Weights of a small GPT-style language model, trained from scratch on English Wikipedia: vocabulary 13844, untied embeddings.
Each number is 500 + 25 x the weight over the matrix's rms, rounded and kept within 0 to 999. Layers, rows and columns count from 0. Numbers have three digits each.

# o: layer 5 attention output (transposed), 640x640, rms 0.0198, rows 56-63,120-127,184-191,248-255,312-319,376-383,439-447,503-511,567-575,631-639, columns 200-239
# v: layer 5 attention value, 64x640, rms 0.0195, rows 56-63, columns 200-239
# gate: layer 5 MLP gate, 2560x640, rms 0.0269, rows 0-69, columns 200-239
# up: layer 5 MLP up, 2560x640, rms 0.0262, rows 0-68, columns 200-239
# down: layer 5 MLP down (transposed), 2560x640, rms 0.0234, rows 0-68, columns 200-239
o439:490470452517513488492540505496489505579516531480474532494425510506471505519524477525493452486481511539477468497486490502
o503:527500520471534511500513499475480548518504464521500522486476498503516493491498476512495476492478497538504422480502527510
o567:481491476495506476517499463538510479561492517494516545500462481536487480521478495531497470535489578514522470500517486494
o631:449532457478485538543476513491520516485506488525479471499486525480466505525509509510547470501543515489548450477474500499
v56:515555510482487521531455515509528524543500504454495533464499469513505508505542496509520485467513469466538503494470511495
o56:468485506549493506546476512525519481472471503536567545507485548473544481492465507486512487528521500523502484452463481526
o120:481459524584481499517512526490479496476423538539519470515489495476502507511459484493562517538495510488546490407462507525
o184:495538483501512492519493535483512518442474521499483498476473494486542489489482490475523478508480509519509442478480532484
o248:500508495560478492499542501540465456495528517548497460481546518530503487491504483478483499477490510506520461462514473537
o312:473506509533522490512482507514505472465503535531483518534514529471518484490483461489515452534486517499489492496507462541
o376:491494495561513470489496499511491497452502523534491488533521532509507462483499461488513437530494536538494469465518508526
o440:472494518547540483490507477506512510461439488522504506500453500505524496442477511521487474549514516552540480458502531491
o504:460462484513449489489520484456519552496469499525477477552499522523544510534452488498585468509507517515540474459462495521
o568:507536493559552516506473494457523500453494491554496516520516482514518486505523468526495507527505501525524473472480489482
o632:496531473540493522473522508494475467507473502495491473518474486493526497514524472468510494500474518487501508472543491518
v57:501481546494481539504532495516488499451511497514527476486485501497466439482524488484516514494452507509557496526465481422
o57:509522544488573471486541466469462485546532527525483447480513477534470528473509495456524467495450520487533502489496522499
o121:508477490500528497519462519552481462511487488524503478495520490491462509519517497482524451485547518520519541480500508531
o185:476513452509470500490490532507521510491523505552519498503507493521468501522489473548519469516501527453529486462471522521
o249:479443488475516486536481507487543488544497509481477537497510487515520541523520493516504488507501508512478458473518529584
o313:533484480505499496519495475500526493584511467523465466504517470490460515510486493553493483485514483495507481459421552529
o377:492463503472505491538525482492529485551510544495456512497485510517469519513516523517485509491516493526512524492496508511
o441:477500487511480491536481530532502477505484492501477541521477463501461476465477470523492484465489501480491528467496474564
o505:513477471503509489534475538536516498486512485494504466485561512486488496546504492507528482507502513490512567498448509467
o569:518526503471500466458468484483454468524480541507450498442494494530478488490461452495558455449465510498485512495464504534
o633:573500514463571488451467479520461510519502548522495555553466545514461495475493497503511556499486500554508467487503475493
v58:523529495497481491550552511460473492477522490468520489534498500455531516500480514509510519494480523517533525483512473548
o58:508500504489480513482516521508465478549535506495459468525488453484436533511492476498527537503460494522451437485522494468
o122:476514520491481520527491498499543492544557503546518531472486485523507476506503528516484474519496505507497420504552506516
o186:540523514524513512484464401508487463505521457516504497481488501492487491483496521509458473466507453526458471492540477516
o250:471445496499529514485503456504527467483475476530536506505496530526468479498508499520464465493533519448495502492474501501
o314:496530498520541522462483447528480495493495492512518504487488527532499518490494537528482464485520541495486492504493477493
o378:513476501513473503509503461466522497487458483538520524431474489463501480480513510521489460489510504471490470543510501494
o442:495560539490489476520492512503540495504527474505496552525461533456524485497472540532478500521511456518453437479509444492
o506:519477518521533511512510454498491533524497473510488489460491465508482494517500533513483497505487491507463367485536498480
o570:480525507474487517489528461486487518469523507501516495568491468457515496521473526511455556515472498524486420492463480473
o634:534471466489487532549497489502498479498506513473485470526491508471466475555479500523515467494500484477464466499433506516
v59:498448517487526536527495506502484524533486473512477481456481475531511514497514483514505514514453477515482498531503497498
o59:485525458521529483481512475510520486497532491496547522516507563539530470494510524503524527520508527528516488530519502557
o123:485481474460480508455502488492517530524508495475559508535505510497515494466532497448502496509482486486489458526549525514
o187:492467497517483508480556506527500505515513514502534497537521532538511480542541500486494537536483553480539510515520507533
o251:549543501521506448494533501494461512468499473517520499507515537437512486486509499463469470506489500517492549538498493459
o315:543497517519462488467503520483505487503509489510552522539537494478521521511516500440505513477524498500543513536496505495
o379:496501515486461501474509538519454515488465490543503507527488483476479515500521527428478496484476498526508494537515493526
o443:488473454534515487500540503514463485553522502485497477541530499506473489491496488505483479520492553527486502528501528524
o507:493528528483488492466508500491544508535530503501556518483515517511495476490486495490467495513495486511491491504536509508
o571:519510478544541460519526492508521508493532472498504495454521539497509481471473473545490489482511540491494561475520505529
o635:494517488519486499468478532452476486530547463563513506471534488461514497540538520476525498514491513454460513487502502470
v60:491495518532520491488494520498504523518491510521498464528520504513486442537520508490525515529482506524530494482512535514
o60:516514506460472492486479509515544530495539506536548490447490510469528485497467479456504501526467490491504488496447481508
o124:499493510461487496477483453480497522531546457482496487482483487534469484501488499508476528500456511463499505483448502517
o188:466506509470485481504462491539504488565529449463516522455498530484486526536496536482493499471472527510504495488474484480
o252:511526524512536492533484484526523479523470521505493496502446494495511542468477503543475521458471489504485449508505488472
o316:481512505472489495507487490494505487529525476477512523484482483494498485504496459513504481462461479480491486500486503499
o380:534510495486525488538489463523512488514485489507494504479482535539528496491470477508511490466485478488513541485496488467
o444:482483521443450497521520497520526496527459484502521500475513482545526533545498544500473515483523488493458499499484486501
o508:457499478458480494499493469500505520494579472512507472516487527500477499571494468511496498551426525504520533519494470488
o572:557516483487479519497506518536520491512498489497524485482523518510543542522501521477507518476533528490508510491470525514
o636:474502461473487498444520512490463550530470486495501494461521544498507521499484522472512504491475514479493492515511492516
v61:503560528468484484521496510515496501519490496472539490530501495532498480516513513514436520480526469471503493522493492480
o61:459530504482497487490524511495493499527504522499475470472468509511427544477504510521499524466500527470513462542562510485
o125:480494516479473514479499525509525534459496472506524494490489528494466504495491515509508496459511545482504497518569502519
o189:504503529471520495455516471521519523465490526490487465491493508465487474483497501510519483476543513517520497539493508515
o253:492450490513486514501519518488487454497525479478490484478531496480525514519521492519542519501509486523501444458519529512
o317:458474508513485493474487559530510494498481479486503473436478493476499509499527511544492500468509488531485464516511499503
o381:511457504520492513458519537519514466508489502487498496461500470468526507517547505524519457490498463514481450483501480484
o445:490500513506503489474533510540531514456495466457506511509477509495444495495517528525545478499544524543495485489515505520
o509:500498502488444507447508507469513536478466512499514477504493515471495502545513550531553469465532509490505456526515500511
o573:522524487502503533487509467514544552433470459471526535471536498523489465518511494525525474486542546525531477515511496516
o637:525475543522508522486485497494520529515484474489491499478481484497507469531501494497488517460433456499454478494525517483
v62:508496468499503528461520512507467473467489520523497487548464501498495525494511524527529445494502505542512500537505533500
o62:508517490536475481502467519484535490552511471484434483502443505489455525463472518517499548428492481504469493494473530456
o126:487529510530490489513511493496523508512545449519471505517482509526508524464497486528482550460493465525467491497495485489
o190:467505513588522492461522464527491507535524477466533496524501466480486513496468500513507510446476467510503485447497503482
o254:478455523520547488546478480509483506495503505499504496477496526496484460529495528471447545496542483479487525497479473497
o318:490509522536534486519518514515484471540526490498498478463500492500496508486484523538490550485486500462489534503472478466
o382:492495495507541488520511465471473502493483504493501452465506485502514502520484512494458532492523499488503504495461486487
o446:448525529549510470485526508482500538503534498476454507461524478502484520476492503512494537469491504484479427472483491514
o510:482527513526526519508523487486505541518508428528435514526481469486517504483506524522498557495484479519491383449503498475
o574:533507492524483497477467468509508495485520494523491501456503506542484521456488530531500528472480524537533485499473504446
o638:525497485550482436502498496476503498495478529488466521479498494549511520477461529509499520455489522543465516502462534423
v63:514475496449471473453489519470485477497498466521490534487540513512513519481509506486489488499500509473493494537478541472
o63:480469507484509548521522501512473518522507513461480492476509493482483518510520483507487532486471479512508469493491499471
o127:476482493525483471542506506481469506484558493468533511491507496497533529510502499566507516529500466515498472503477499506
o191:517488460549514485512473488518504479483528536516485483517519484509498490457517508508515467484548497525498494506483546480
o255:524486515531506514508481473517535476452536515512503473482521503528496479517483499507458532482492519510522468459465525544
o319:470474509496504511468468481517507496494536486504534471488513486469478499489484480520452508492500485501500448499509509525
o383:500528530549500503520492511486537545458535490523524498515535482449538503511520477514471510497489495490530473516477531518
o447:481524434557560480517514475472478532518490473470461521507447443505499499485521464520478498548479473521496478497505495507
o511:486473442486472474491507489449457553467488457483514496499474501512547523541516517540514489542486495520506410515474490485
o575:481547479534528516495550442509523538507520458500472530507499447503499496525541496491500507522477501523504413517519490502
o639:484472517569474486545518506489526542467497527497447495488469509471500488481533483482455519521549488492520520527515486525
gate0:491457467524505515493475508475526534499494499494507488487532488563472485509481473466442527517464546473496466534541491482
up0:517519502464523522516506484497500520479510489468510488527492543469501482488530511511468492502533493457461517515530482509
down0:501489476520494499506514531500498502483517469519535471494524557503504509521524489530430486472543499469527490484531478509
gate1:484489470521534492496511515483542481492519490502474494495481511516502474483489493458511516530481500471466516495508491505
up1:495520508460517507555499485519490539491503540512510481515446529492502542496509481502480510564516503490541482484488495479
down1:493513505497476515502452493491538480499516563449482483485525483465475491515478529508503512536464507509517498506513468491
gate2:519476520456479467491504543506512471515471500511469488499496491497518474521509488489491490491514481519507463496441525500
up2:484504534486490527496508514516508478538466467466520504451479436553492512514524498545514518502498549504440506497467488516
down2:465475514495532526497490526503511531470488543479564480494516508523503504558492547477461453453527526508485509495486505504
gate3:517475485536494468517497532471466493478515453481475517490500542489497468524463512484502503515508499466511465549486511494
up3:501488503479480471509469480499524483499496518501526489516476522484511475475492524505509487483478511485469512508467516452
down3:510500487534493442513483492513513480538507455541466506486485495525519526476497499567503517514516516449519508458509459513
gate4:490506472461486470495516466491511453511523461524503506551510478488505552525478514456479518497510523466485485523473538470
up4:468506462532514495494546451501459507487491532557438498517497502513509502519524509549468554517528455558504479483543478439
down4:507517472469514478479509469496521484533532507521440515487519511512470511476525513482428504508507508491494464497499553496
gate5:502470506525503438484488503484512515478513488456552496524491474479521502499543473520482528476485485462497506491487497546
up5:418468463487533528472535540453471497514459531476489498478539521539465556531492509488500470494497546507527466486485551480
down5:452544519477555510462497507501532519469486568466498531501517501485497513511500480493466526538513466500506511484470517483
gate6:477510482514546455523508442505492466536515504489528470501490520467482497516510434452539518510504509472499474514502477513
up6:473441464504496526505504448489495460458531512494503480485500519461517478477489490499522503531461539512540520502466481506
down6:543481539520470471492484498509461496464488517468480490508520490514549532495504509494516510479474484510514541498534480533
gate7:556491473539499537493525471478490486532522519532541504505498505493463528527507502523515506472495477452465473512535514479
up7:532506490450498470487478507524511464508544510490504515470440513508442503525554524501504514457462491570476533504494531509
down7:523492497475487490481488470507504544504472477490507500528488551495488511498495506507516462491516510480494463447509523500
gate8:481497497530514508512502477511509510539501456519499525486440483489516527490485493502502462494508453538496450478532520503
up8:518526478542514475517515477497500482498473503487522499540474512504527523498499530495513498495522515508536515484504490499
down8:513508524471487503449503470532489517466505509441514569486549482507486526556524439523487473478551548479506536492509502482
gate9:492485487509512489479465526457485522506541467498471475515500488476507493499492504504511482492468504510511457543505484467
up9:525516509501478490514499489471502511463474476519489536493475488467550511527490491523474464510481480498533519513509496478
down9:473502522463497508525516510480523526463503495529515491501489479445525523515479460524504485530523472455528517484498504532
gate10:465486510515537536495486507478484460500503534476485504499541546520487439503470492515535502515464444515493468521475475498
up10:492511480475535497495460512454498477506490499509531477508507524484528503537514487520527507524508460505490525486456490461
down10:499542489503499473475496481483491490477473508463514519512519503483510475542513501525526484511505470516492518489531485499
gate11:469452515498456449495480501498527482489487517481507512501525480507531551499545494541524467566520490484515480509529541504
up11:517494539449489533502480528504549498493492501476496492522490502457468502508476486511512505492530461496504503494508506510
down11:516503452522496541427499501554473482576516477533450495445527520505492462439529496509507487457514488512540518484506502517
gate12:463520462517530489489487501483538479525509453494476525484546527467515544508504476454521479485487493507519480484464485495
up12:513507478481521564500525460552463503548499500514482486502532517549517520496480493505508468486473507527524543487525502493
down12:525519491508484516503499487469449469491439459492477498503538509478539480509492522508461512472432523498484486504554456517
gate13:468526510513465517502487518493502475486491527516490492538486504509545505504496436459508495562507469462487468537495488535
up13:500514537489480519540522550514548485520466518488487499536519519497515522482517507487473454470465498530479516541499530480
down13:492505441500463515486535488524492527522513445529477512467530459523500499552499459506502495505465523500483489501457490518
gate14:513505477523520502490481558484504506439500475494491534539483488466564546469455537494463478517527495515497485514506549497
up14:530527529535490479477458471541533527530511464494523467487518478513454518517531517448520484546476505477534480497492534481
down14:533463489508484516461500482526463532483549559489498450479475532521507490537532497463497531501524499488483490494510465445
gate15:483452482513513479477535461519485537478527494515482531548522477531514478475495451484480534530483538466497488522475452569
up15:520546495494469487463494522507470467517476501514502534477494513513502512482540493516528468507484546505524482531524553532
down15:488464511468493496510476540528554489527512468461413513494474502547467551481513489492527490508560480457488502522550543500
gate16:484495462494519496497477506483499549477455496521488518528484452518466466491530486525504519547508513515478487496524491513
up16:473496537493477454506480526480473470529500558496533498519498521512549477470490480531511509515465477491498481478503533481
down16:498503510524495514497476503511515532470506465471483520497516481518447474521533522512485491507471518497508469461518495516
gate17:458471509527532511480523498502533520465480485423464473478495500477525488477564516469491500501547530518470495504507497459
up17:524483417530483476553498473494481489482460499535473511502536512473524551524504507503528520502504485520545499508492500508
down17:537553475508488545504513509497436494515482490512496498557497504471477510500545486455478490483524520518483489522515526477
gate18:527491498508530544538509526483528500487486513488531526518525492543531510499520478472460507484494523520474492481503512499
up18:502474522512503449525465509484509580535505506517527500528523520511500449517474495473498474533549490508534519533473476544
down18:506478517503516502502473547498507513505501482496521479500477524502525463471482501519503511468478516511517504467472524494
gate19:484474462516511511514514513508487459495501467498467476464507527515523521521483511517476498478503493504502476536502515532
up19:465522512488510526519452464516509475528529481488474496514517462485504481530519518527508507526514488509538517537493496509
down19:497575501513505517523522486524536471479519509523517523508485528481482499493461517495540499510495521495544515489471474522
gate20:496502538542483531543474525494488499524488514509510514475500489515496459527480513503513499477494467471521526539469530572
up20:496496454490490513468481479493502478560531491485427464508503478466458506487476493525520547481446489529446528543508465460
down20:541478514524528485513515506502514459482503531478555532494490488493533487540492492496484534505516518513504498522512494485
gate21:458491485483481466471485495499513517521496540531532491502520507509522493514506462472508478515522468484523482559528484453
up21:541519504531486493452494510494472523491495514464506461530528527514519478482488565510496525551527530481449465497542515531
down21:560495519464534502542494527481525507487489493461519501497449508484489539490470477483493528451495466478528504469516485510
gate22:458487444518519489497456523495548565515511483495493509506466527483498508535500477517485537482514466520506446475512516506
up22:509459478514514507488489521497473518503475473512476506495506453557494495485544483484488515483532500537463474489525433515
down22:537522477524540519517508471510509471524458511514538486452475507493551502472508519530486530446525480528465510481476477472
gate23:491484487557481533526505491485489507506537496532524495501478507508491498472502512491513505487538494491542467477469512514
up23:489448496442542512467486503486514471515475503477506516519497507515515474520507500463483523490516519473495498482505533520
down23:470510496511501491507469529537519514512498494501492466524482517547523536491499446469477510470504511488489516489516571509
gate24:512530559518493484510522494527496484526489509490484486485477495484458481474503498503560460483495514511469479498500505492
up24:527521533527530504511472463479470513528482514479447458518497534504483526539495487502475463481527492466506515516497530520
down24:500556530459472519484455477488533516521458500457501490512485513515498508488549521518517456504524506463495503516472519484
gate25:518490530470523495492524468512495482484458515499510509488545534481490503497494477532475492486535481522550500497495484457
up25:506497499533467527515551479523505503492517510483494503544505473512522480465489480487505469559495482515461516508511451484
down25:506453521524501475489504557520533471480504498457541463448490515546490483513519469529465507505534502421547489518544489498
gate26:492468554500463461517436447511511495549589523504464507517492517489514537488497478447541479511474525478503451478469533490
up26:511498528490444514514482542458467491499478510481486450494528541500552453481519516485529492528513498473502465524516480477
down26:531551480536519536467511526482521486479448504496505513519506519509464515484487535558469516483523532515489517516530506501
gate27:524515492475510492499496490511521530479482487482515468503528528525501469483469503502528485505469537484502486494487502486
up27:486469496485494490473485459485480492493494479471475532480525533503533527512511477463538461485524495530552511518525524507
down27:474526476487522510509459494510482525508487490505495491505491476481524524500520517493510509498523520504516470469528474476
gate28:473482524519514505482551475520485490496504538487503492514470499504469488494505544506494472517487484517518484529542525453
up28:472464560507444525487507497494502531532476523509467523523530488511497501497483464500499464520457498504532511481495500465
down28:509492509498533496497492494503511544519476492494541515500508489483484483495503469486473504499489515497511554487504498477
gate29:498467484465526503491512503490496462500538510508487499503539478570530485515539483505519474505474461478510447491490498504
up29:498500464547488561484503514500469516486491484504501491505452499456481530463512503456503482480489453495469495557499493528
down29:507495501506501525495498527515460489427492530504454497449523525472490514473468514489478476460495498520508479484503504486
gate30:483507488469496512539516496446506508503557532485497536515497501489506486537476500490483483533502494495534490455498479470
up30:481523494491461488508472520511478497511559552454544516441496512510484509506518450487525510481485506503518507474521501532
down30:505480508511477488528513521472523466505537479507472511467496479471458499451504512512456496517475490503485489475475528536
gate31:486511520516486512493508504520495498484513497517495529494503465469517473474512478494484517517504492473535459478554511488
up31:491470500483473522513554497497466516495504493510527494489531532482527499500518454520521504484478552490479530467511492519
down31:535516516451519508506472526526496515508526509501532457459455528489482506490540508497469520462501476516502488483463526510
gate32:466536498539544511463481538478470514487519521434495508494471489516469516466532519490468447538514501466520464513488497454
up32:502484474498485473472478537555495517487514496530473473443527529505516533557529528485482467521482503496511499488498504524
down32:496475541464475494503485513513504538526468487475478500480500468487514490494491543494518500494484521509503498536499531527
gate33:508488493521519444500488504517489495516522523460494498472540485480480479511480523471514521524421463499492478480497513494
up33:513504460518493509527488519501462497512493500523501485506542519522540504494483477496521503526499483507489502489490550535
down33:477479544540450491485475497499538466510464433522499471506532493494534503526525559490461532525446515508483500501486483445
gate34:524475488503481485467510491542491482492491503501500518510465507473491542512493475539505504472512465458452497529488503549
up34:512505469500526501505499522512545503512514516486493522497527512489516531509486460529496529458514489482466495544491499515
down34:485469491492486501493516487539500456510504485515524488526469521487498539535496501523535491469500509502481553494523505531
gate35:522549478520531503487502503512488479493512480501501501491476531504442472482533466455502515474542475572511476529476512490
up35:526472504482488538450510513464506475505496499511511504521519522520482497454484471481552577514517511517516509517468522511
down35:513504524506492475505477488499489509501511511493494506518497472505483500461454477441498527485518520548456507506499493545
gate36:533478519516526457502486487503479529472541527503464510456495453528496528497523490495513527504530497486477462490526489489
up36:488495492476480453480458479496535494490485494511507495513551522503474493509503503530485474502516486451460482493485484508
down36:519467443470513546460521473463447486483512505496501518548509523519503505483492507522519527474508483490519504515452508488
gate37:502476523520555513495478531459449531504470532569491536515499520523548522529506448515495520513519510471453500483471502481
up37:507467515497510495511520493575526485477528490528456487501428488500515482503497516539508430459536495459508495498509460505
down37:510487517511527472507518473503497503493477484535453477497507475552491485522484486476509484496483482486508487492493502501
gate38:498521479489527511573485485529513511500544506527532479467487529540482486487509493448517522516519501450533487505450503521
up38:520478468482503533512457506512474522482515506495479520545533540523472479470487470526528526492489510506503496466467482471
down38:505477523471553505476508473567480515482467532496484528470488518524514492450553471463500484511497494509515514486442525475
gate39:457456537518522504486494481480460494486507535557491474516521484518529485518501505497511482516468508461530455477516511554
up39:539529461484495482475519483494513535548502470451465478497486475492518526500511483487510480527476536471498480519533468487
down39:506507504447480520531542514490499542470470512555523500482507496531479533495502490525501518460472478449500490499507470529
gate40:487511444522535541505537462478502472532518526508500500457488461464513549508526472505499499497472539459532522486468508554
up40:493548489492505514467500499518498509484492493496514515504468463533482447543523482494483496522492514484465515523526474534
down40:528465505565517461491524498530459515522505497539503507487487497488503533498483516484525472513504507487487479483479537474
gate41:473461505539429523486494542457481487479494487503582507492525497521482504487505446480469470455490493482464480494501453472
up41:511514487522520481525503489502561474450491520477517478458487498536529466508519463508512520487458475505539505533480449460
down41:512519520552527487465519496533510545507488498532517487528493514485476544518527484549548488508502525513501523522519498518
gate42:479495519436538465478498500476534505521514464464503497517473513498501513523481500477522514479482470490517494475517536513
up42:506510486485490494478494498472500500441487498490509486514527512454557535516537507476486484512478446541490476479541532486
down42:473484480435536482503484525549492486533536533534516517484435484522558449542491473545499499502495440470459491544499527461
gate43:521521548533492479502489491510522478482503520494468490502462484456493496507531504528506478522493441454489461465554511504
up43:535506493499492489468501458522509439446489482458470487467493520522506517513513519557514505490518471483424514487536512476
down43:503478532507480496491450482561492504488533506485495514514547519522523484510515480516529476512500506483549542500489546501
gate44:521510498486528453547508498491495557525513503453475495496464493471474518509514524458516507510458514533481516489539518492
up44:534529530500503535484527503529523474475503468515489523519494537494502462526535465549442508533479477485501470521540489504
down44:467539538493478465508534513519467502493492454530479458522507489507496467515494479484512535501498508519508488505457475506
gate45:521509509564545482513480504483482531524450484488525466474520506464502506486522506501537496514501510487490505507523522527
up45:509497467514488467508474470451519525513503522523473497482481498501497478518485494497509477478502518467492489496483504520
down45:528466525497515533493505501474527516540495478515489459481507484500505506545493465498499525493498445491481464501507474482
gate46:442462508526517517462536521504522536486528492487521498502457499555491454523499493491515476505468474513513456467474500500
up46:504479496515512467491483503494494515501489509515505498496553480456464516458518486459514441509504479464531460520512525476
down46:510529491514498483502516455511563542536535506512526500491492517539502491522481468510500491489480521471516472533517483527
gate47:514529523515489510515500543512470455473543463527514545506491566493521519518506490501505541478523512526526479500544493449
up47:535490512468479505504491520520473501522483481493517526504476483523481473498500500521455478493521512503483495517477517498
down47:514490477460503545468493443473519476490533510530529521472488486487514495475486521498494484531513521492447504473480465465
gate48:486481516540524519485507550529500468485466524481463508499511462565482491487467498474540470499477552470516498491448538509
up48:462492493501490504467485499513477499482487511520440501481537503485534511535455476503511503480518521484474512503496494508
down48:537509505486520514520516504492453509523492491488463485468524509500518495520499509510499532499449463483494509496488529529
gate49:501462498485527488468498522475497467535498500472557497479510522498486479465538469480489488475476516507496480496517501511
up49:492496478502485491490505498498483507534498481458504498490516537480469509504507492544482501507496547495506547527492508489
down49:502506473513491495499493565539524476517494512468539478542488480498484499508542532510482525545525483468509479525517510479
gate50:503522451532533514471490483509486491488513521468480534499505508479482516515521475454531493497464503514548516516550474473
up50:492495507542542513480485512549494513523485516521486474521506475472474534479521505499473470521504491475472491505529476484
down50:523553485471513468514483441486487521494459502493470487482489529459510429506503525541489517480552501476488482522517520462
gate51:518519504528478467472513483478525516489496545494524489472442515500515497512477509489484492513489502500518503501512506494
up51:492512503473501463546509540548489508464525473493491505483504488498450478477514552508477516463529536516496492519545481503
down51:511509512477507515544508511513513534509468525503452489480541517499528495534495490526509455484488488488519497515482526463
gate52:484505440492538478528523513496469476476539509517495491508516466491566506467502512512492492504462542530515474500473516519
up52:486515475510467523536511490565467484481471523513471535481508524484449497483506512527483461475518485472505522504507487510
down52:491474509508527516488527508498501541521491467509461541483488482505444476519449495464501508509489490503487478507512501527
gate53:528555520524500486505485466525525524466542445482457512522479506504512467467493525544497494492472504522507502579490537537
up53:494509513486522501495485513518512506444481500483459515502470502498485466496528502550480536456484512502486510522495499477
down53:505469511506459497517509473492520463486528516515509530523494491493506489542508515484536494449460477517502505508493482529
gate54:500499497492484513471472560497485502508423482506518470461513513501524473484502499517525503506543512481505516507476498495
up54:462494483482485521508534493463493543511529507472442527481523490505509490482499497522485532486489466461529525513476494511
down54:551476522494475524454532506464512503515454518474526512473495487511433498520506516496475477476489506580450533491513476541
gate55:451521484496481530506480517508515487506524498489467528478513498529506521502507497529509521504475520519440483472498517523
up55:514508483497487518551479516505519507508510493458511483491517493486549509488477499515518471481509509529458517503513538500
down55:478529525499472482527476501498528488484490482505533505500502490468499515474458493460519501491508513523483517511531518523
gate56:504524451504492479515511512508494473560567538530506485466529474538475486506522484476529518516529505471545475490501529535
up56:509505510524525484497487473485506490468484503435494521487506475496499525538511488480493524460517501516517486514506524467
down56:520496494470495521472475511501508472476520547465445536513489518500470547491527464495467511495464500512484416529497485481
gate57:500468514492465517518456526512499476487505448448479484500508497525497449503472506481526495531529457532519485494481543501
up57:512539484523484516469545522510529538527529492511533483485541536522485522501466505481511530515504506460537464469505478512
down57:482476474531480509471472502487498521497552477526483486507465499531470470492504476490527492522509461525482507519530502507
gate58:491537509518513477472513509543483501484478516494490525506533527509479488540514529527531512520526512522509459512522549528
up58:500544509495525480497533514504511489467474525496474496497476544436502495515534520538517521500536498546478507536491496498
down58:498463508484518481499454570499494508493497492510526507543469555486526502523463500498490497507500490534491538479511504514
gate59:497509492487472498481470442530478525503484492557521505482479513511514481446469446476525529512500516521460514547497462517
up59:505501481508462484514485492494508499517478494484556484514481515519460491502463489459511506502490454507497499478476517528
down59:480500522483499517502501493466479502541480496461474461523508530527479491503549526507469494511506521460492482485515523498
gate60:528481477535525537484496462480454545516503491495508517527540523470506525498476444479488529537498500509519525496537489537
up60:501507541534530494475498517506507510506536495501521518451471510505518489500477491528521474553494512476525486517481485470
down60:547519541534446521516519519508486492507472471513485550534459544513475443505506518476455477530499455501452486451498523476
gate61:510501485442491480524522506473488545506503512447482523546516497515521511479499524456530446524470511432502510487512517519
up61:446503491452514515497537478504484527495522537487483477461491468510506521498504514498476506503466499500508516484492460493
down61:500525503508502473516508500517509482494494528460517522450514470528502488515491488513505508528474467518504501518468537540
gate62:456489556510516447461486555482463537520497509460511487492507452524505455503486462467477436543500513526526479522528535497
up62:507513509475449482490547516494476489486527484519459469465534460506495462496523470527473469496498515517478515508511499497
down62:467552494498506476528483482549513531533520494426487528536508468487474498511509447489495483511514503518511533500508500481
gate63:496488510484483476492492519502515525450447486495510505482493528530514537515496553478529538523508469520485473481506494475
up63:524511484518500541473502485535481499485479513465483544500522507463511502459486489503507486492484487470487533511527466485
down63:461500519525582482461510466484497502489509478497449492529486513496508465458469529513520507505518498496494481453478502524
gate64:486484527500491519527496508498506502482489520495450513500512494506508491502517483515538491515510553462492466538539454480
up64:509487497457524504471517497484502466504533562545538460493467489488504516501533478483486513492494480524504494506495547515
down64:484498530515500470499500485506499469504506494472460519480490521479488505478470511465491553506514483533499506480501500490
gate65:489515460513519511514488474461548539502511470474524473499470547479529465481463502500548499537513434514513490506544518487
up65:501477471501477518501494475449498491484493490507467515516523495499497505478493520503489521491456533516491470492476485525
down65:533522467478507510490511524453533511508480455484496512504501444482471456468510496504490563523564475498475516510503514505
gate66:477461514477532526488527499485495517494490496537472504551494506487489517481510450472552510551467492524441482524511531478
up66:482485498477494496469505523455468510518493536522512491508553504510547460447486523470496431535469503477506521477462522477
down66:503490464493445493524503498507472536469525495501472522553512556484509528523476540504487505497497507548523487485537494505
gate67:507461493522520494470521492504497545537524489515488477529498486500497519539525493488467471453510523547518497483492547477
up67:509488471486516511549498523485505459473469524489448519496497540457527485461480484462523539489505523490469487547502500515
down67:516481476477497531518483472490537481483465495501461467448544511500542501488533474474490537455469543497493470525497472521
gate68:465504504488474509568496473502520479479488476485515476491516515511489525492495525485550487521553469479533470506499480501
up68:473460538527513512473507514498507494503496529539502499463470493536507491490483486482509489487520529494508488502482487499
down68:503509514507479480457512476520508470527490461506502525476509517489553516539493523484488517526519485511513486497556548473
gate69:491430516510510458528515494514522485521480446537506484496507508522512511527463507514501514512513486508513504563513535519